From a checkpoint of a small transformer trained on Wikipedia: width 96, rotary positions.
Each number is 128 + 32 x the weight over the matrix's rms, rounded and kept within 0 to 255. Layers, rows and columns count from 0.

# layer 2 attention query, 64x96, rms 0.058, rows 0-63, columns 0-31
[[128 144 107 166 137 141 159 115  78 111 141 155 143  95  61  96  87 145 111  66 162 156 141 133 144 136  99 104 148 136  99 136]
 [112 114 159  92 149 177 133 154  92 143 183 143  90  82 172 124 123 130 162 106  75 108 100 117 162 119 185 128 135 149 119 148]
 [100 144  97 125 112 108 129 158 118  85 150 159 112 154 147 128 140  60  84 207  85 122 143 138 155 115 174 119  96 102 165  85]
 [147 148  96  81  97 169 117 153 134 107 124  71 170 114 144 137 164 151  93 112 108 103 126 171  94 130 162 143 109 164 177 108]
 [138 142 133 134 116 120 139 159 110 138 121 147 110 100 140 111 115 181 127 156 105 127  46 127 134 188 117  65 140 130 131 133]
 [129  99 171  99 135  97  97  73  94 111  83 100 119 134 118  80 161 133 130  56 111 122 140  87 145  88 126 164  55 140 105 106]
 [142 123  82  96 166  80 146 158 126 145 126 154 125 143 121 149 128 132 179 121  90 111 119 110 132 151 128 142 136 168 142 134]
 [192 233 117 151  90 140 128 108 138  79 155 110  87 120 119  94 102  92 191  99 118 120 125 140 152  92  86 162 152  97  76 144]
 [180 116 123  84 154  86 127 178 163 141  81 136  61 105  93 164  81 156 151 117 135  91 119 133 118 182 148 137 158 126 100 111]
 [156 121 179 107 159 135 123 182 120 105 198  89 111  87 163 115 117 105  79 102 151 147 113 140 133  91 132  93 127 147 106 102]
 [103  58  65 133 103 128 136 103 117 149 117 135  98  89 108 102  97 122 174 128 163 109  70  77 139  91  97  56 120  34 144  85]
 [180 173 129 133 101 115 108 149 123  84 144  91 165  50 152  81 154 146  96 134 197 159 141 125  69 157  94 164 104  87 162 176]
 [132 141 128 115 123 162  79 172 159 134 113  86 128 125 123 118 118 121 125 185 177 126 186 173 174 174 127 192  68 137 134  80]
 [ 82 127 161 168  92 194  87 105 115 113 134 117 169 169 170 129  98 125 146 178 125 123 128 132 164 189 197  85  65  67 139 153]
 [132  77 115  79 164 164  96 168 166 124 122 107 153 120  76 134 103 172 138 140  69 128 138  86 206 127 107  72 110 112 115 178]
 [169 114 107 108 181 121  70 162 123 140 159 101 176 167 187 102  68 149 162 102  80 136 115  80 101 150 193 146 115 169  94 162]
 [133 155 177 167 137 181 135 145 127 129 173 122 122 121 190 106 112 150  57 140 131 158 119 122  85 138 100 145 148  75 147 141]
 [142 138 129 142 118 142 123  76 157 125 100  97 142 121  85 131 137 109 120 104 133 139  74  85 131 144 154 148 117 152  93 144]
 [157 155 141 176 109 114 143 162 143 146 149 132 141 179  69 173 117  97 106 145 141 135 119 118 147  89 128 104  86 146 175 119]
 [ 79 111 137 152  89 157  83  92 153  91 161 126 135  53 109 139 154 115  93 118 120 148 112  97  83 131 159 154 140 124 124  93]
 [126 127 159 131 154 157 184  55 122 150 116 144 119 146  96 134 125 167 127 148 128 108 115 136 136 133 154 108 145  93 107 172]
 [139  73 152 115 132 109 124 142 125 135 162 120 123  76 137 115  67 138 140 154 106 117 135 125 156 145 129  98 152 109 164 146]
 [122 145 103  91 115 123 195 145 175 138 126 138 141 176 160 116 142 122  56 178 120 105 155 115 111 139 138 121 136 101 111 123]
 [119 124 109 136 141 152  74 122 117 122 159 181 143 163 180 110 127  88 119 174 132 101 118 169 173 122 147 135 135  83 101  84]
 [131 126  91  60 135 166 143 128 112 115 147 115 142 145 126 120 125  98 101 150 144 152 133 177 141 146 162 127 133 145 163 141]
 [137 133 112 156 117 116 158 146 132 143  98 112 121 176 163  86 163 114 119 144 160 215 101 180  90 139 107 132 117  96 165 100]
 [154 113 177 103 151  52  68  87 144  64  98  97 128 124  93 128 134 131 113 112 122  98 143 126  72 185 127  96 157 154 171 102]
 [ 52 133 141 150 137 158 176 147 146 128  84 209  94  84 102 175 132 168 110 122  86 167 156 166 146 149 100  97 135 159 137 183]
 [171 139 110 136 224 105 157  77 130 126 120  98 116  95  97 132 115  87  64 140 194 161 141 155 121 125 165  95  67  58 129 156]
 [ 16 172 137 127  85 110 136 124 120 130  64 132 116 121  49 202  76 171 112  97 162 154 121 168 137 128 117 112 105 122  96 148]
 [ 74  98  97 119 122 131 152  80 151 109 135 131 158 171  92 135 171 131  98  98 125 155 108  90 108 164  99 127 142  35 142 114]
 [120 153 185 137 110 110  31 136 130  93 162  67 118 135 147 100 214 138 128 152 118  83 100 178 144 128 157 121 122 180 203 125]
 [117 101  45 154 100 127 177  99  83 155 141 160  73 137 145 112  85 113 166  77 122 165  70 113  86 167 113 124 120 163 124 129]
 [111 135 114 129 166 102 148  93 143 165 145 156 149 144 125 135 128 116 154 142 149 151 120 104 185 129 123 117 173 156 194 183]
 [135 157  74 138 137 130 119 193 104 105 113 125 166 126 116 189 146 141  84 138 117 149 108 139 101 155  76  99  96 124 143 120]
 [193 118 146 159 155 161  61 130 170 135 168 116 141 152 171 120 100 131  95 135  81 191 177  91  94 170 179 161 136 111 122 141]
 [196 150 173 106 142 146 133 143 156 162 137 146  83 169 105 116  98  78 124 139 191 104 165  87 179 110 152  98 179  61  92  99]
 [ 80 156  60 125 152 141 191 114 104 120  66 150  95  81 103  95 149  88 176 130  94 138 150 104 128 103 120 108 117 121 118 106]
 [126 128 106 118 154 124  51  96 130 118 155 104 163 132 145 160 112 127 115 162 155 104 167 138 165 103 151  99 163 121 135  90]
 [152 119 137 134 143 139 126 168 153 185 141 123  55 117 170 163 198 127 107 193  62 113 169 105 175 157 140 191  92 139 175 109]
 [141 159 220 123 102 196 103 128 114 115 105 141 133 104 110 148 150 142 226 112 165 141 117 178 195 104 101 109 102  79 168 186]
 [103 123  85 172 128 138 114  96 117 155 143  76 117 171 176 156 178 106 119 131 139  88 177 117  79 159 164 156 133 145 128 115]
 [163 113 119 125  92 190  66 165 120 135  31 110 153 157  58 131 101 117 137 110  88 114 118 173 178  75  74 127 137  97 124 187]
 [119 117  98 164  77 117 147 120 178 126  64 123  49  90 181 162 138  72 117 142 170 143 124 178 143 121  71  86  85 108 131 151]
 [127 115 111  79 125 155 129 119 104 124 125 119 158 140 108 140 137 144 145 143 123 165 144 149 129 196 104  93 110 164 120 116]
 [ 94 140 155 104 172  87 103 156  67 113 114 173 137 117 172 121  80 166  85 103 104 132 123  91  96 105 154 147 105 124 116  89]
 [166 161 108  99 132 144  58  71 146  89 128 156 141 147 116  88 177 108 148 143 133 106  73 143 165 163 133  62 117 119 132 125]
 [139 141 107 122 121 139 127  76 124 160  61 125  74 117 142 100 133 113 201 156  88 118 111  97 136 140  93  38 135 156  90 149]
 [166 167 139  96 138 163 129  99 124  85 156 108 135 173 102 173 131 157  73 134 166 156 181 129 134 151 105 131 168  97 124 151]
 [ 73  79 125 135 110 112 145 114 117 158 131 127 142  90 150 102 124 110 153  95 131 132 105 114 114 116  93  95 133  99 150 126]
 [120 107 118 117 131 131 141 155 155 139 129 136 153  65  83 162 109 103 109 122 154 109 117 118 179 114  65 132 133  98 160 100]
 [159 113 139 140 113 125 105 131 132 171 142  90 131 133 143 158  84 145 171 121  73 133 108 143 119 146  92 129 104 136 118  91]
 [106 136 133 127  77 100 190 130 107 112 140 130  83 143 217 153 170 122 164 110  90  73 133 145 134  73  98 135  98 103  96  97]
 [124 175 156 170 117 111 155 146 117 136 120 167 122 115 171 176 146 126 157 109 111 164 138 163 135 140 112 163 132 114  93 116]
 [149 140 108 111 110 141 121 170 146 110 118 110 120 144 130 127 142 148 109 160 129  87 155 118 164 162 109 154 179 129 142  95]
 [117 104 105 123 179  84 132 142 137 139 140  65 173 116 112  64 145 112  88 101 163 140 178 194 136 157 137 191 123 104 156 126]
 [142 129 106 146 118 189 164 168 112 148 126 165 133 152  71  85 106 101 184  67  96 118 166  52 175 116 112 164  63 109 152 127]
 [168 140  99 101  86  86  93 138  57  93 139 132  98 219  93 134 132  96 128 100 121 103 117 119  93  99 140  97 103 133  98 126]
 [ 60  94 126  71 144 196 144 154 105 154 185 127 172 109 159 160 177  70 104 125 112  86 138  62 141 108 153 132 102  98 139  85]
 [143 122 160 160  76 161 167 173 117 140 183 144 131 219  89  48 142 160 109 113  82 131 140 129 130  70 114  80 164 145 144 135]
 [104  87  93 162  85 116 149 185  84 157 127 162 163  92 159  90  93  91 146 129 119 101 141 137 109  66 120  83 168 108  64 160]
 [117 105 124 150 191 150 134 102 132 124  99  92 120 147 103  85 190 121 139 147 107 131  81 140  84 197 179 155 161 130 145 121]
 [165 114 107 161 114 210 158  85 173 134 118 153 222  80 175 105 131 135 101 119 132 140  84 142 151 149 158 167 122  89 141 172]
 [157 166 122 137 125 129 160 159 138 210 101  96 123  75  68 119 115 121  62 140 147 100 122  56 175 149  65  77 145  85 129 141]]
# layer 2 attention key, 32x96, rms 0.0581, rows 0-31, columns 0-31
[[ 77 159 115 119  96 109 134  56 191 161 170 134 148 108 131 131 175 183 161 111 119 144  98 162 161 100  57 126 112 141 123 136]
 [124 136  93 131 154 168 187 147 150 147 132 187 138 182 108 184 137 117 127 209 111  91 179 130 130 149 188 138 135 115  79 148]
 [164 123  83 116 172 141 159 106  96 122 138 150 123 129 126  86  92 128 103 140 130 167 168 104 167 147 155 156 191 143  89  70]
 [ 95 138 157 169 146 129 139 116 138 164 124 129 115 132 107 126 139  88 114 122 154 134  78 151 100 131  93 112 133 139 135 132]
 [ 95 114 129 123 100 143 156 159 162 151 132 133 133 134 138  83 140 120 173 162 159 125  98  99 136 127 101 147 108 118 138  99]
 [129 140  97 132 132 151 163 154 105 144 141 137 122  82 115 151 172 107 127 119 137 114  91 165 130 118 178 105 101 118 127 104]
 [ 85 132 100  79 162 119  96 141 176  98 100 156 163 113 129 131 136  52 100 125 141 112 119 123 116 194 179 144 160 144 108  59]
 [ 89  91 147 110 146 123 150 135  87 164 112 143 133 120 174 129 132 132 156 113 132 182 166 123 129 184 168 135 153 201 131 128]
 [ 66 115 109 103 120 132 168 100  68 123 110 137 115 125 124 124  82 105 127 135 181 102  94 129 129  87 112 110 170 112 156 155]
 [ 92 171 122 123 136 138 103 141 116  99 188  86 151 191 100 156 141  85 131 129 106 110 142 104 146  71 139 122  87 144  95 150]
 [152 127 117 157 138  72 161  96 175 163 156 143 185 144 104  65 146  88 148 132  93 136  67 160 155  99 161 156  83  65  84 145]
 [116  76 121  84  87 129 155 193 143 102  74 113 119 173 190 107 141 160 186 138  90 120 126 104 110 126 101 100 187 140 170  69]
 [113 117 123 138 143 133 133 114 115 155 110 176 170 131 177  77 134 161 120 137 126 141  86 123  73 107  45  96 199 102 124 159]
 [148 147 145 152  92 175 136 108  82 124  83  78 134  91 136 110 174  76 107 106 162 145 147  98 110  62 156 120 113 158  94 129]
 [ 97 136 155 160 130 165  97 171 126 171  77 165 117 177 134 127 130 115 152 135 148 169  85 103 136 192 165 108 143 104 106  87]
 [164 152 143 123 140 102 158 134 156  62 143 145 125 136  89 108 185 107  88  73 192 148  98 113 150  79 136 122 106 134 180 120]
 [169 112 182 144 253 119 143 143 163 170 116 140 135 160 111 176 102 148 145 157 121 122 155  95 145 145 198  94  53  80 102 175]
 [155 145 218 170 121 139 113 106  98 155 140 143 109  99  99 133 173 152 104 130  96 123  90 191  85 126 134 153 154 162 141 191]
 [119  95 144  92 141 131 125 142  85 117 139 101 111 157 126  81  89 200 120 130 105 205 114 163 163 146 184 112 116 117 175 139]
 [157 144 145 128  86 165 146  60 115  84 113 137 131 136  90  89 123 133 127  82 142 122 154 125  90 103  94 129  93 146 112 161]
 [ 81 111  80 120 131 151 122 136 117 164 139 135 138 105  89 110 131 165 168 126  41 114 134 166 111 141  60 124 152 142 106 172]
 [155  99  61  97 166  79  99 188 137 152 119  99 118 135 111 144 111 111 111  94 132 135 113 129 144 114 159 127 168 117 141 131]
 [123 113 127 139 189 105 112 130  78 154 147 105 165 109 103 143 155 110  76 132 169 121 163 117 114 109 149 126 140 105 127 122]
 [101 172  95 106 131 125 115 104 109 114 172  95 131 115 158 130 127 149  80 103 130 143  58 136 122 168 110  79 186 115 160 113]
 [156 168  61 175 125  83  78 164 136  70 151 141 126 186 148  84 122  75 124 170  83 110 203 180  89 156 185 132  91 154 107  68]
 [103  83 124 116 133 132 150  80 165 104 129 152 142 159 105 116 134  76  93 131 115  83  97 154 130  97 115 120 139 144 116 160]
 [ 59 131 143 113 137 134 107 159 146 179 119  88 123 124 147  46 134 130 177 114  98 162 142 104 147  98 112  45 109 183 165 106]
 [140 143 157 179 110 106 146 157 153 157 171 149 144 102  83 128  75 103  96 158  65 116 132 122 152 100 183 121 105 158 189 192]
 [ 87 112 126 152  58 106 161 121  95 139 119 160  57 111 150 191 132 162 128 109  84 150 123 125 104  93  97 167 141  92  93  63]
 [163  99  72 127  89 171 147 119  84 132 198  99 154 127 127 162 139 116 173 118 181 100 104 159 142 172 114 122 182 133 147 150]
 [104 161 185 188 128 125 151  95 153 154 142  86 155 150 110 145 145 150  87 118 205  99 125 116 135 153 133  55 196 128  94  74]
 [180 155 113 132  97 103 144 104 125 134 117 208 123  91 218 125 149 121 101 108 108 157 165 121 142 183  76 109 140 141 142 160]]
# layer 2 attention value, 32x96, rms 0.0578, rows 0-31, columns 0-31
[[123 101 116 145  60 104  75 201  83 130 103 150 117 147 126 117 200 123 146 136 170 135 138 153  80 158 137 133  72  83 122 143]
 [157 163  97 158 171 123 117 149 137 141  87 159 142 147 119 145  70 184 101 118  80 118 137 192 101 111 123  95 104 104 143  83]
 [118 162 128 128 125  90  92 110  54 136  98 142 135 100 111 117 129 148 146 166  83 165  95 128 181 133  97 145  60  88 132 144]
 [154  73 118 116  78 131 159 128  86 156 133 123 125 109  97 145 115 105 136 173 166 118 120  79 128 163 113 159 157 190 102 151]
 [ 84 128  93 137 159  94  89 148 132 146 120 112 125 155 142 135 104 127 160 137 103 157  92 117  49  93 160 127 105 147 131 123]
 [ 72 101 184 150 152  65 152 185 168 109  99 160  99 131 114 189 114  96 125 132 144  73 148 117 124 166  95 125 164 138 132 126]
 [124 144 153 147 105 115 158 120 147 134 162 153  68 161 109 168 147 105 166 130 176 126  77 116 135 139 148  95 144 136 139  86]
 [132 118 141 131 125 141 104 100  85 144 107 170 100 153  80 136  84  92  88 111 150 129 152 139 113 165 124 172  87  84 101 125]
 [125 177 113 142 121 169 175 123 156 130 130 131 121  97 125 143 160 162 135 115  86 156 165  81 124 174 173 137 113  93 174 120]
 [160  93  98 131 131 129 125  97  82 136 119 127  53 152 112 136 151 118 102 116 182  61 121 146 149  94 123 132  75 165 115 112]
 [110  89 107 126  87 137 124 202 151 128 127 117 117 116  96 160 113  83 130 148 129 226  83 127  81 139 113 131 177 128 147 115]
 [ 98 152 127  98  95 146  79  92 132 109 138 108 106 147 116 162 115 155  54 117 144 154 147 152 136  94 112 135 123 128  98 129]
 [147  90 133 122 191 143 169 149 184  90 136  89  84  72 125 121 152 169 188 118 123 186  93 117 198 143 124 156 121  36 146 139]
 [ 80 134 123 111 177 161 112  95 178 116  71 157 170 132 146 160 137 125 156 106  85  66 106 148  84 132 122 177  72 113 157 108]
 [131 177  73 112 145 152 182 178 139 194  81  72 120 106 113 127 151 145  81 155 143 109 109  94 106 154 153  90  96 154 121 153]
 [135 120 130  73 107 169 139 143  49 134 178 147 108 121 130  95  66  94 145 119 112  94 109 116 125 137 107 160 150 130 164 128]
 [111 137  92 172 122 158  90 142  87 179  77 146  84 178 170 145 140 104 153 143 137  82 121 121 173  91 116 189 138 120 111 106]
 [134 113 153 139 199 107 102 146 121  91 101 188 105 126 125 129 162 103 138 119 148 144  72 146 164 129 144  58 137 147 105 148]
 [ 89 140 153 116  98 139 105 181 180  81 101 152 154 108  91 109  65 209 152 150 125  83 145 128 111  60 153 174 131 118 158 152]
 [121  90 176 115 122 143 183 161  75 178 153 118 146 170 160 137 164 173 115 106  92 166 108 126 101 145 137 184  74 107 134 122]
 [ 77 107 165  64 102 145 170 148  90 145 122 120 119 108 107 167 123 139  98 165  93 141 146 189 168  95 125 140 118 111 148 135]
 [135 110 110 106  88 153 122 119 162 149 119  67 110 135  91 123  71 106 132 117 133 113 184 172 116 154 106 119 115 126 132 143]
 [ 79 138  75 163  83 168 124 135  59 127  97 132  70  99 123 121  86 148  80 117 138 130 170  77 118 112  77 120 101 160 125 140]
 [ 96 121 103  47 126  93 117 158 108 168 155 171 147  96 127 101 124  95 137 124 105 113 148 152  71 146 166 194 130 150  84 180]
 [153  87 139 117  98 109  94 170 145 154 189 141 169 187 123 163  76  77 124 146  90 118 120 101 119 115  65  60 132 146 120 117]
 [145  65 148  76 139 144 143 153 198 160  91  79 126 177  48 170 158 102 191 127 163 116  94 132 132 150 101 126 155 118 101 115]
 [177 109 168 174 141 164 119 154  67 149 127  76 151 133  79 127 130 167 102 116 113 187 125 100 142 139 146 170 159 114 143 131]
 [124 102  88 185 123 119  91 164 171  74 123 182  85 119 129 187  72  78 131  67  63 147 125  74 136 185  75 161 123  98  86 154]
 [168 167 121 109  66  97 114 158 150 157 154 195 104 101 190 170 121 129 104  72 164 113 143 160 175 160 117 118 129 127 159 124]
 [172  87 121 154  86 124 141 131 160 149  80 176 166 134 128  74 161 114 141 101 144 157 141 142 165 116 108 113 123 164 127  97]
 [105 169 139 145 144 139 165 117 135 142  42 128 133 132  69 124 182  86 142  72 144  90  75 157 152 135 131  94 135 134 149 158]
 [ 54 128 118 160 148 132 149 143  77 112 109 130 102 138 151 183 133  66  85 147 121 149 121  92 116 128 124 133  45 140 155  91]]
# layer 2 attention output (transposed), 64x96, rms 0.0719, rows 0-63, columns 0-31
[[149 116 126 130 140 135 140 112 103 161  74 121  59 118 161  87 201 113 142 175 168 103 118 114 186 114 112 139 161  87 127 102]
 [137  52 103  81  88 137 136 110 124 159 141 113  77 100 172 112 112  88 121 140 193  71 117 153 123 126 141  89 130 124 118 134]
 [145 155 128  93 128 173 159 109 123  73 124 114 146 183 129 184 123 139 167 103 107 118 146  74 119 135  82 101 144 137 101 133]
 [ 99 101 159 161 147 155 135  66 108  60 125  92 150 139  81 118 154 114 132 143 165  90 107 101 198 122 150  89 134 184 185 127]
 [ 70 169 163 109 139 122 186 136 178 142 116 111  61 112 106 140 103 155 110 131 167 127 149 174 103 139 139 132 165 141  94 113]
 [122 145 122 125 115  72  92 140 104 121 158  68 161 165 141 125  98 103 183 152 191 144  82 136 167 134 140 150 189  92 164 166]
 [132 179 138 158 116 169 127 148 187 131 161 190 133  62 168 109  84 105 113 152  67  93 104 194 100 175 104 119 106 156 137 182]
 [100 151 155 111 170 151 100 131 143 149  76 157 150 163  93 107 151 124 112  97  60 105 155  98 154 115 118 102 121  57 147 135]
 [ 96 118 122 166 131 165 107 134  69 142  90 110 164 115 131 192 138  89  98 104 142 140 115 139 109 182  89  79 119 159  68 138]
 [183 113 173 155  81  99  91 161 116 121  88 120 150  90 158 108 129 175 146 112 137 129 106 109 115  98  87 120 108 147 156 159]
 [ 93  82 168  79  89  65 110  58 138  96 140 141  73 188 137 107 188 124 172 145 144 107 158 133  85 103 157  95 168 149 136 104]
 [181 142 136 167 180 101 112 131 154  87 156  93 154  97 172 129 126 161 110 124 143 114 151 159 143 132 138 153 150 133 165 179]
 [165 190 147 134 124 144 137 132 138 130 177 134 158 133 129 104 166 139  69  88 158 100 144 150 155 155 138 100 174 155  90 102]
 [133 131 127 126 102 146 146  96  92 157 180 155 158 151 103 135 152 158 128 166 117 154 159 163 149 170 129 119 128 168  62 116]
 [164 123 137  72 125 146 135 115  92 175 220 134 109 158 163 122 115 165 181 155 126 141 187 142  98 127 167 155 169 102 148 119]
 [118  77 138 174 176 174  97  72  97 138 116 143 127 129 133 112 107 107 135 110 130 157 144 154 123 139 157 153 126  84 130 142]
 [102 122  96 170 129 154 104 153  77 137 115  49  79 177 187 129 174 140 139 177 120 164 152  54 135 148 166  89 119 135 169 131]
 [ 85 185 132  83 102 176 127 144 122 125  78 123 139 144 152  99  81 162  57 132 146 145 120 170 122 155 120 151 136 121 188  65]
 [194 146 142 128 107  95 129  86 147 173 128  82 140 163 196 168  94 135 115 127 175 143 100 184 160 147  78 172 147 124 117 134]
 [156 156 140  97 122 177 113 134  89 118 151 165 108 116 119 185 157 196 153 159 108 148 107 107 129 120 153  79 131 137 151 142]
 [144 104 100 131 120 153  81 139 101 114 143 175 157 176 148 119 122  90 160 144 187 118 156  87 110  91 102 159 163  74 109 119]
 [166  94 154 142 134 180 119  84 127 195 131 125 154 147  93 125 126 115 148 150 132 126 138 112 125 112 115 124 152  98 119 135]
 [165 122 117 167 122  73 134  98 114 177 134 144 108 165 105 130  73 142 181 128 127 101  64  96 148  94 159  69 162 154 155 137]
 [181 111 139 141 121 112 130 100 176 119 153 101 166 120 138 143 153 141 117 135 180 166  81 157 171 153 125 180  97 109 163 103]
 [ 96  98  92 136 160 124 121 146 136 138 124 138 131 108  60 113 135 163 118 152 153 143 173  87 195 112 161 171 149 134  66 125]
 [129 142 139 127 192  95 159 129 115 161 108 193 138 111 163 131 161 129  46 166  70  98 149 185 141 135  90  66 157 110 160  96]
 [167 113 123 132 101  88  83 116 151 137 138 118  71 158 158 119 144 129 166 116 164 139 178 155 105 143 150 120 167 136 124  73]
 [169 120 163 104 159 150 134 114 156 113 108 145 139 133 140 106 153 166  90 152 108 158 126 125 117 137 188 118 117 115 178 125]
 [ 91  89 112  96 133 110  99 123 148 109 162  88 170 100 139 194 117 148 120 121 154 120 106  83 117 146 135  95 125 147 104  87]
 [106 130  90  57 147  80 161  76 128 141 159 130 195  70 130 119  82 102  72 170  98 139  86 124 103 174 187 134 129 129 110 121]
 [168 119 199  86  64 131 152  98  91 143 152 184 169 126 160  92 168 108 118 197 108 131  63  93 134 168  86 139 169 100  93 143]
 [150  63  81 155 105 177 116 139 119 106 107 163 147 127 126 123 147  95  94 161 188  67  55 127 145 119 136  97  89 155 111  57]
 [124 120 120 152 122 138 115  70 120 153 190  91 139 164 116 158 119 118  82 104 109 101 117 168 113 127 140 103 140 152 145 139]
 [ 99 171 133 139 124 148 104  88 129 159 126 103 134 118 109 150 171 155 153 142 121 153  99 156 108 136 113  87 146 134 101 120]
 [138 126 155 161 141 104 175  85 105 150 191 159 137 107 178 101 125  86  88  67 110 100 145 138 128 114 188 138 143 143 170 188]
 [109 128  99 162 181 137 126 110  98 128 183 146 139 153 120  80 114 149 191 110 109 110 143 124 128 117  21 145 120 130  54 102]
 [151 149  91  92 216 109 127  89 140 142 134 148 181 122 180  92 149 206 134  63  70  88  74 123 196 174  98  65 121  79 153 197]
 [178 159  96 150 138 127 135 121  85 121 136 131 158  87 140 102 175 112  95 199  82  99 159 133 119  89 254 143  96 110 110 155]
 [189  93  69 144 136 190  84 126 194  79  99 177  77 159 146 119 116  56 135 121 127 152 159 112 193 100 139 190  87 127 131  96]
 [ 90 177 106 154  53 100 116 147  91 169 172 108 191 150 166 134 121 191 110 128 103  61 119  88 164 140 141 114 112 149  75 160]
 [144 174 155 155 151 101 118  90 107 131  80 157 111 141  99  62 127 116 145 173  92  84 105 129 194 110 129 130 119 139 165 127]
 [ 92 133 105 133 199 129 124  85 117  95 156 162 120 144 147 130 153  88 159 130  83 108  98 120 115 166 158 138  82 102 183  99]
 [108 107 189 178 166 135  89 134 179 165 119 155 139 154  99 155  71 174 153  94 158  39  97 166 146 175 102 153  23 169 101 119]
 [116 150 157 139  63 156  98 110 215 185 116 146 111  99  84 155 179  83 182  89  91 117 124  73 136 156 112 148 129 101 105  96]
 [100 116 139 129  87 124 191 129 170 126 106 202 125 148 169 141  99 120  96 154 152  67 166  97 100  59 118 146 120 169 110 125]
 [108 150 154 153 108 152 161 159 170  83 218 103  73  87 137 138 209 141 111 158 130  84 111 129 139 132 146 134 146 140 124 120]
 [136 153 137 198 159 123  67  97 144 109 109 112 140 144  87  81 105 116  91 111 103 102 132 173 130 149 152 148 145  93  78 124]
 [154 105  80  92  76  90 156  88 149 113 107  73 198 160 155 140 142 128 153 178 119 164 204 114 120  56 139  83 127 135 184 178]
 [123 135 130 149  58 154 157 132 197 128  88 134 142  93 126 131 111 104 111 115 109 206  84 111 117 125 131 135 101 156 118 140]
 [118 103 116  62  92 101 100 104 129 111 146 149 151 114 143 106 139 146 125 129 113 139 112 113 124  79 170 131 134 148 117 115]
 [118 117  98  97 158 135 142 127  71 111 123 163  49 181  86 140 165 142 106 140  87 101 112 107 103 165 111 139 108 192 170 137]
 [113 155  94 148 159 114 139 168 159 143 110 141 124 122  61 158  87 131 146  89 152 155 116 168 174 164 170 122  70 129 174 137]
 [143  95 105 187 103 105 185 109 174  64 106 113  87 114  76 131 121 173 136  81  92 132  77 133 102 173 118  80 167 148 123 132]
 [ 87 162 100 151 145  75 115 115  97 105 133 117 139  64 156 111 105 178 159 159 105 136 125  67 111 107 144  57 170 138 113 114]
 [162 116  93 112 107 140 141  89 167  70  96 114  92 113 145 148 163 131 126 118 161 124  98 140 144 119 107 107 131  98  86  77]
 [105 146  76 154 141 105  62 122 155 119  78  95  89 141 108 108 111 107 163 104 102  91 128  81 160 101 166  62 170 174 107  89]
 [142 173 103 125 162 186 129  91 139 103 130  72 101 123 159 164  51 125 152 171 146 159 152 113 136 134 127 132 157 139 118 202]
 [102 128 143 117 166 137 137  56 128 110 120  38 124 187 125  57 137 167 156 191 139 150  96  99 136  92 180 154  86  98  71 102]
 [128 105 173  66 135 134 122 111 137  68 141 148 110 149 132 185  73 137 136 122  96 106 138 116 133 133  77 150 155 164 153 106]
 [ 92 143 119  75 153 158 120 148 186 145  88  94 112 103 174  67 142 194 212 147 190  74 152 215 149 124 149 130 193 105 181 114]
 [134 115 148 106  82 159 110 147 138 165 113  81 112 118  59 120 143  92 180 198  74  97 145 184 111  99 158 187 102 129  93 112]
 [110  90 163 166 160 165  85 135 136 119 156 116 105 133 167 135 115 112 182 117 141 187  91  92 141 116 136 111 133 153 218 162]
 [131 112  50 170 128 108  81 204 121 157 139 142 113  95 114 112 104 107 119  99 126  96 156 127  98  85  54 154 104  74 139  85]
 [117 168 116 115 104 104 106  64 149  89 133 124 102  99 151 119  96 127 105 105  65 131 117 135 129  88 112  82 189 175 177 162]]
# layer 2 MLP gate, 384x96, rms 0.0829, rows 0-2, columns 0-31
[[ 92 131 100 124 128 136  75 134  43 121 127 125 155 132 109 135 102 141 158 128 165 112 111 178 114 175 158  89 115 105 111  68]
 [167 110 132 104 103 116 121 183 123 112 178 145 131 191 151 102  55 103 122 160 153 167  85 106 107 143 150 150 155  78 120 132]
 [130 106 162  76 159 134 168 132 207 120 101 163 110 142  83 148 101 139 116 154  99  70 184 115 137 154 167 121 117 107 156 129]]
# layer 2 MLP up, 384x96, rms 0.0829, rows 0-2, columns 0-31
[[ 95 130  89 172 166 123  91 128 132  87 115  96 120 154 132 101 123  88 132 132 207 103  31 150 123 111 130 118 117  84 121 171]
 [120 103 175 148 132  84 159 155  93 114 128 112 106 146 123 136 151 104 130 196  89  89  64 101 115 130 121 154 188 131 123 132]
 [124 131 137 160 126 126 163 146 129 106 192  94 131  77 156 133 145 145 138 160 136 116 180  74 136  88  84  99 131  77 146 125]]
# layer 2 MLP down (transposed), 384x96, rms 0.0829, rows 0-1, columns 0-31
[[147 171 136  96 107  59 115 121 132 136 130 155 124 151 108 182 157 134  85 150  84 162 114  44  85  88 152 157 139 154 105 109]
 [129 181 118 175 138 145 112  60 118 102  73 104 175 173 157 133 161  80 196 112 164 130 143 162 153 109 128 126  80 145 154  95]]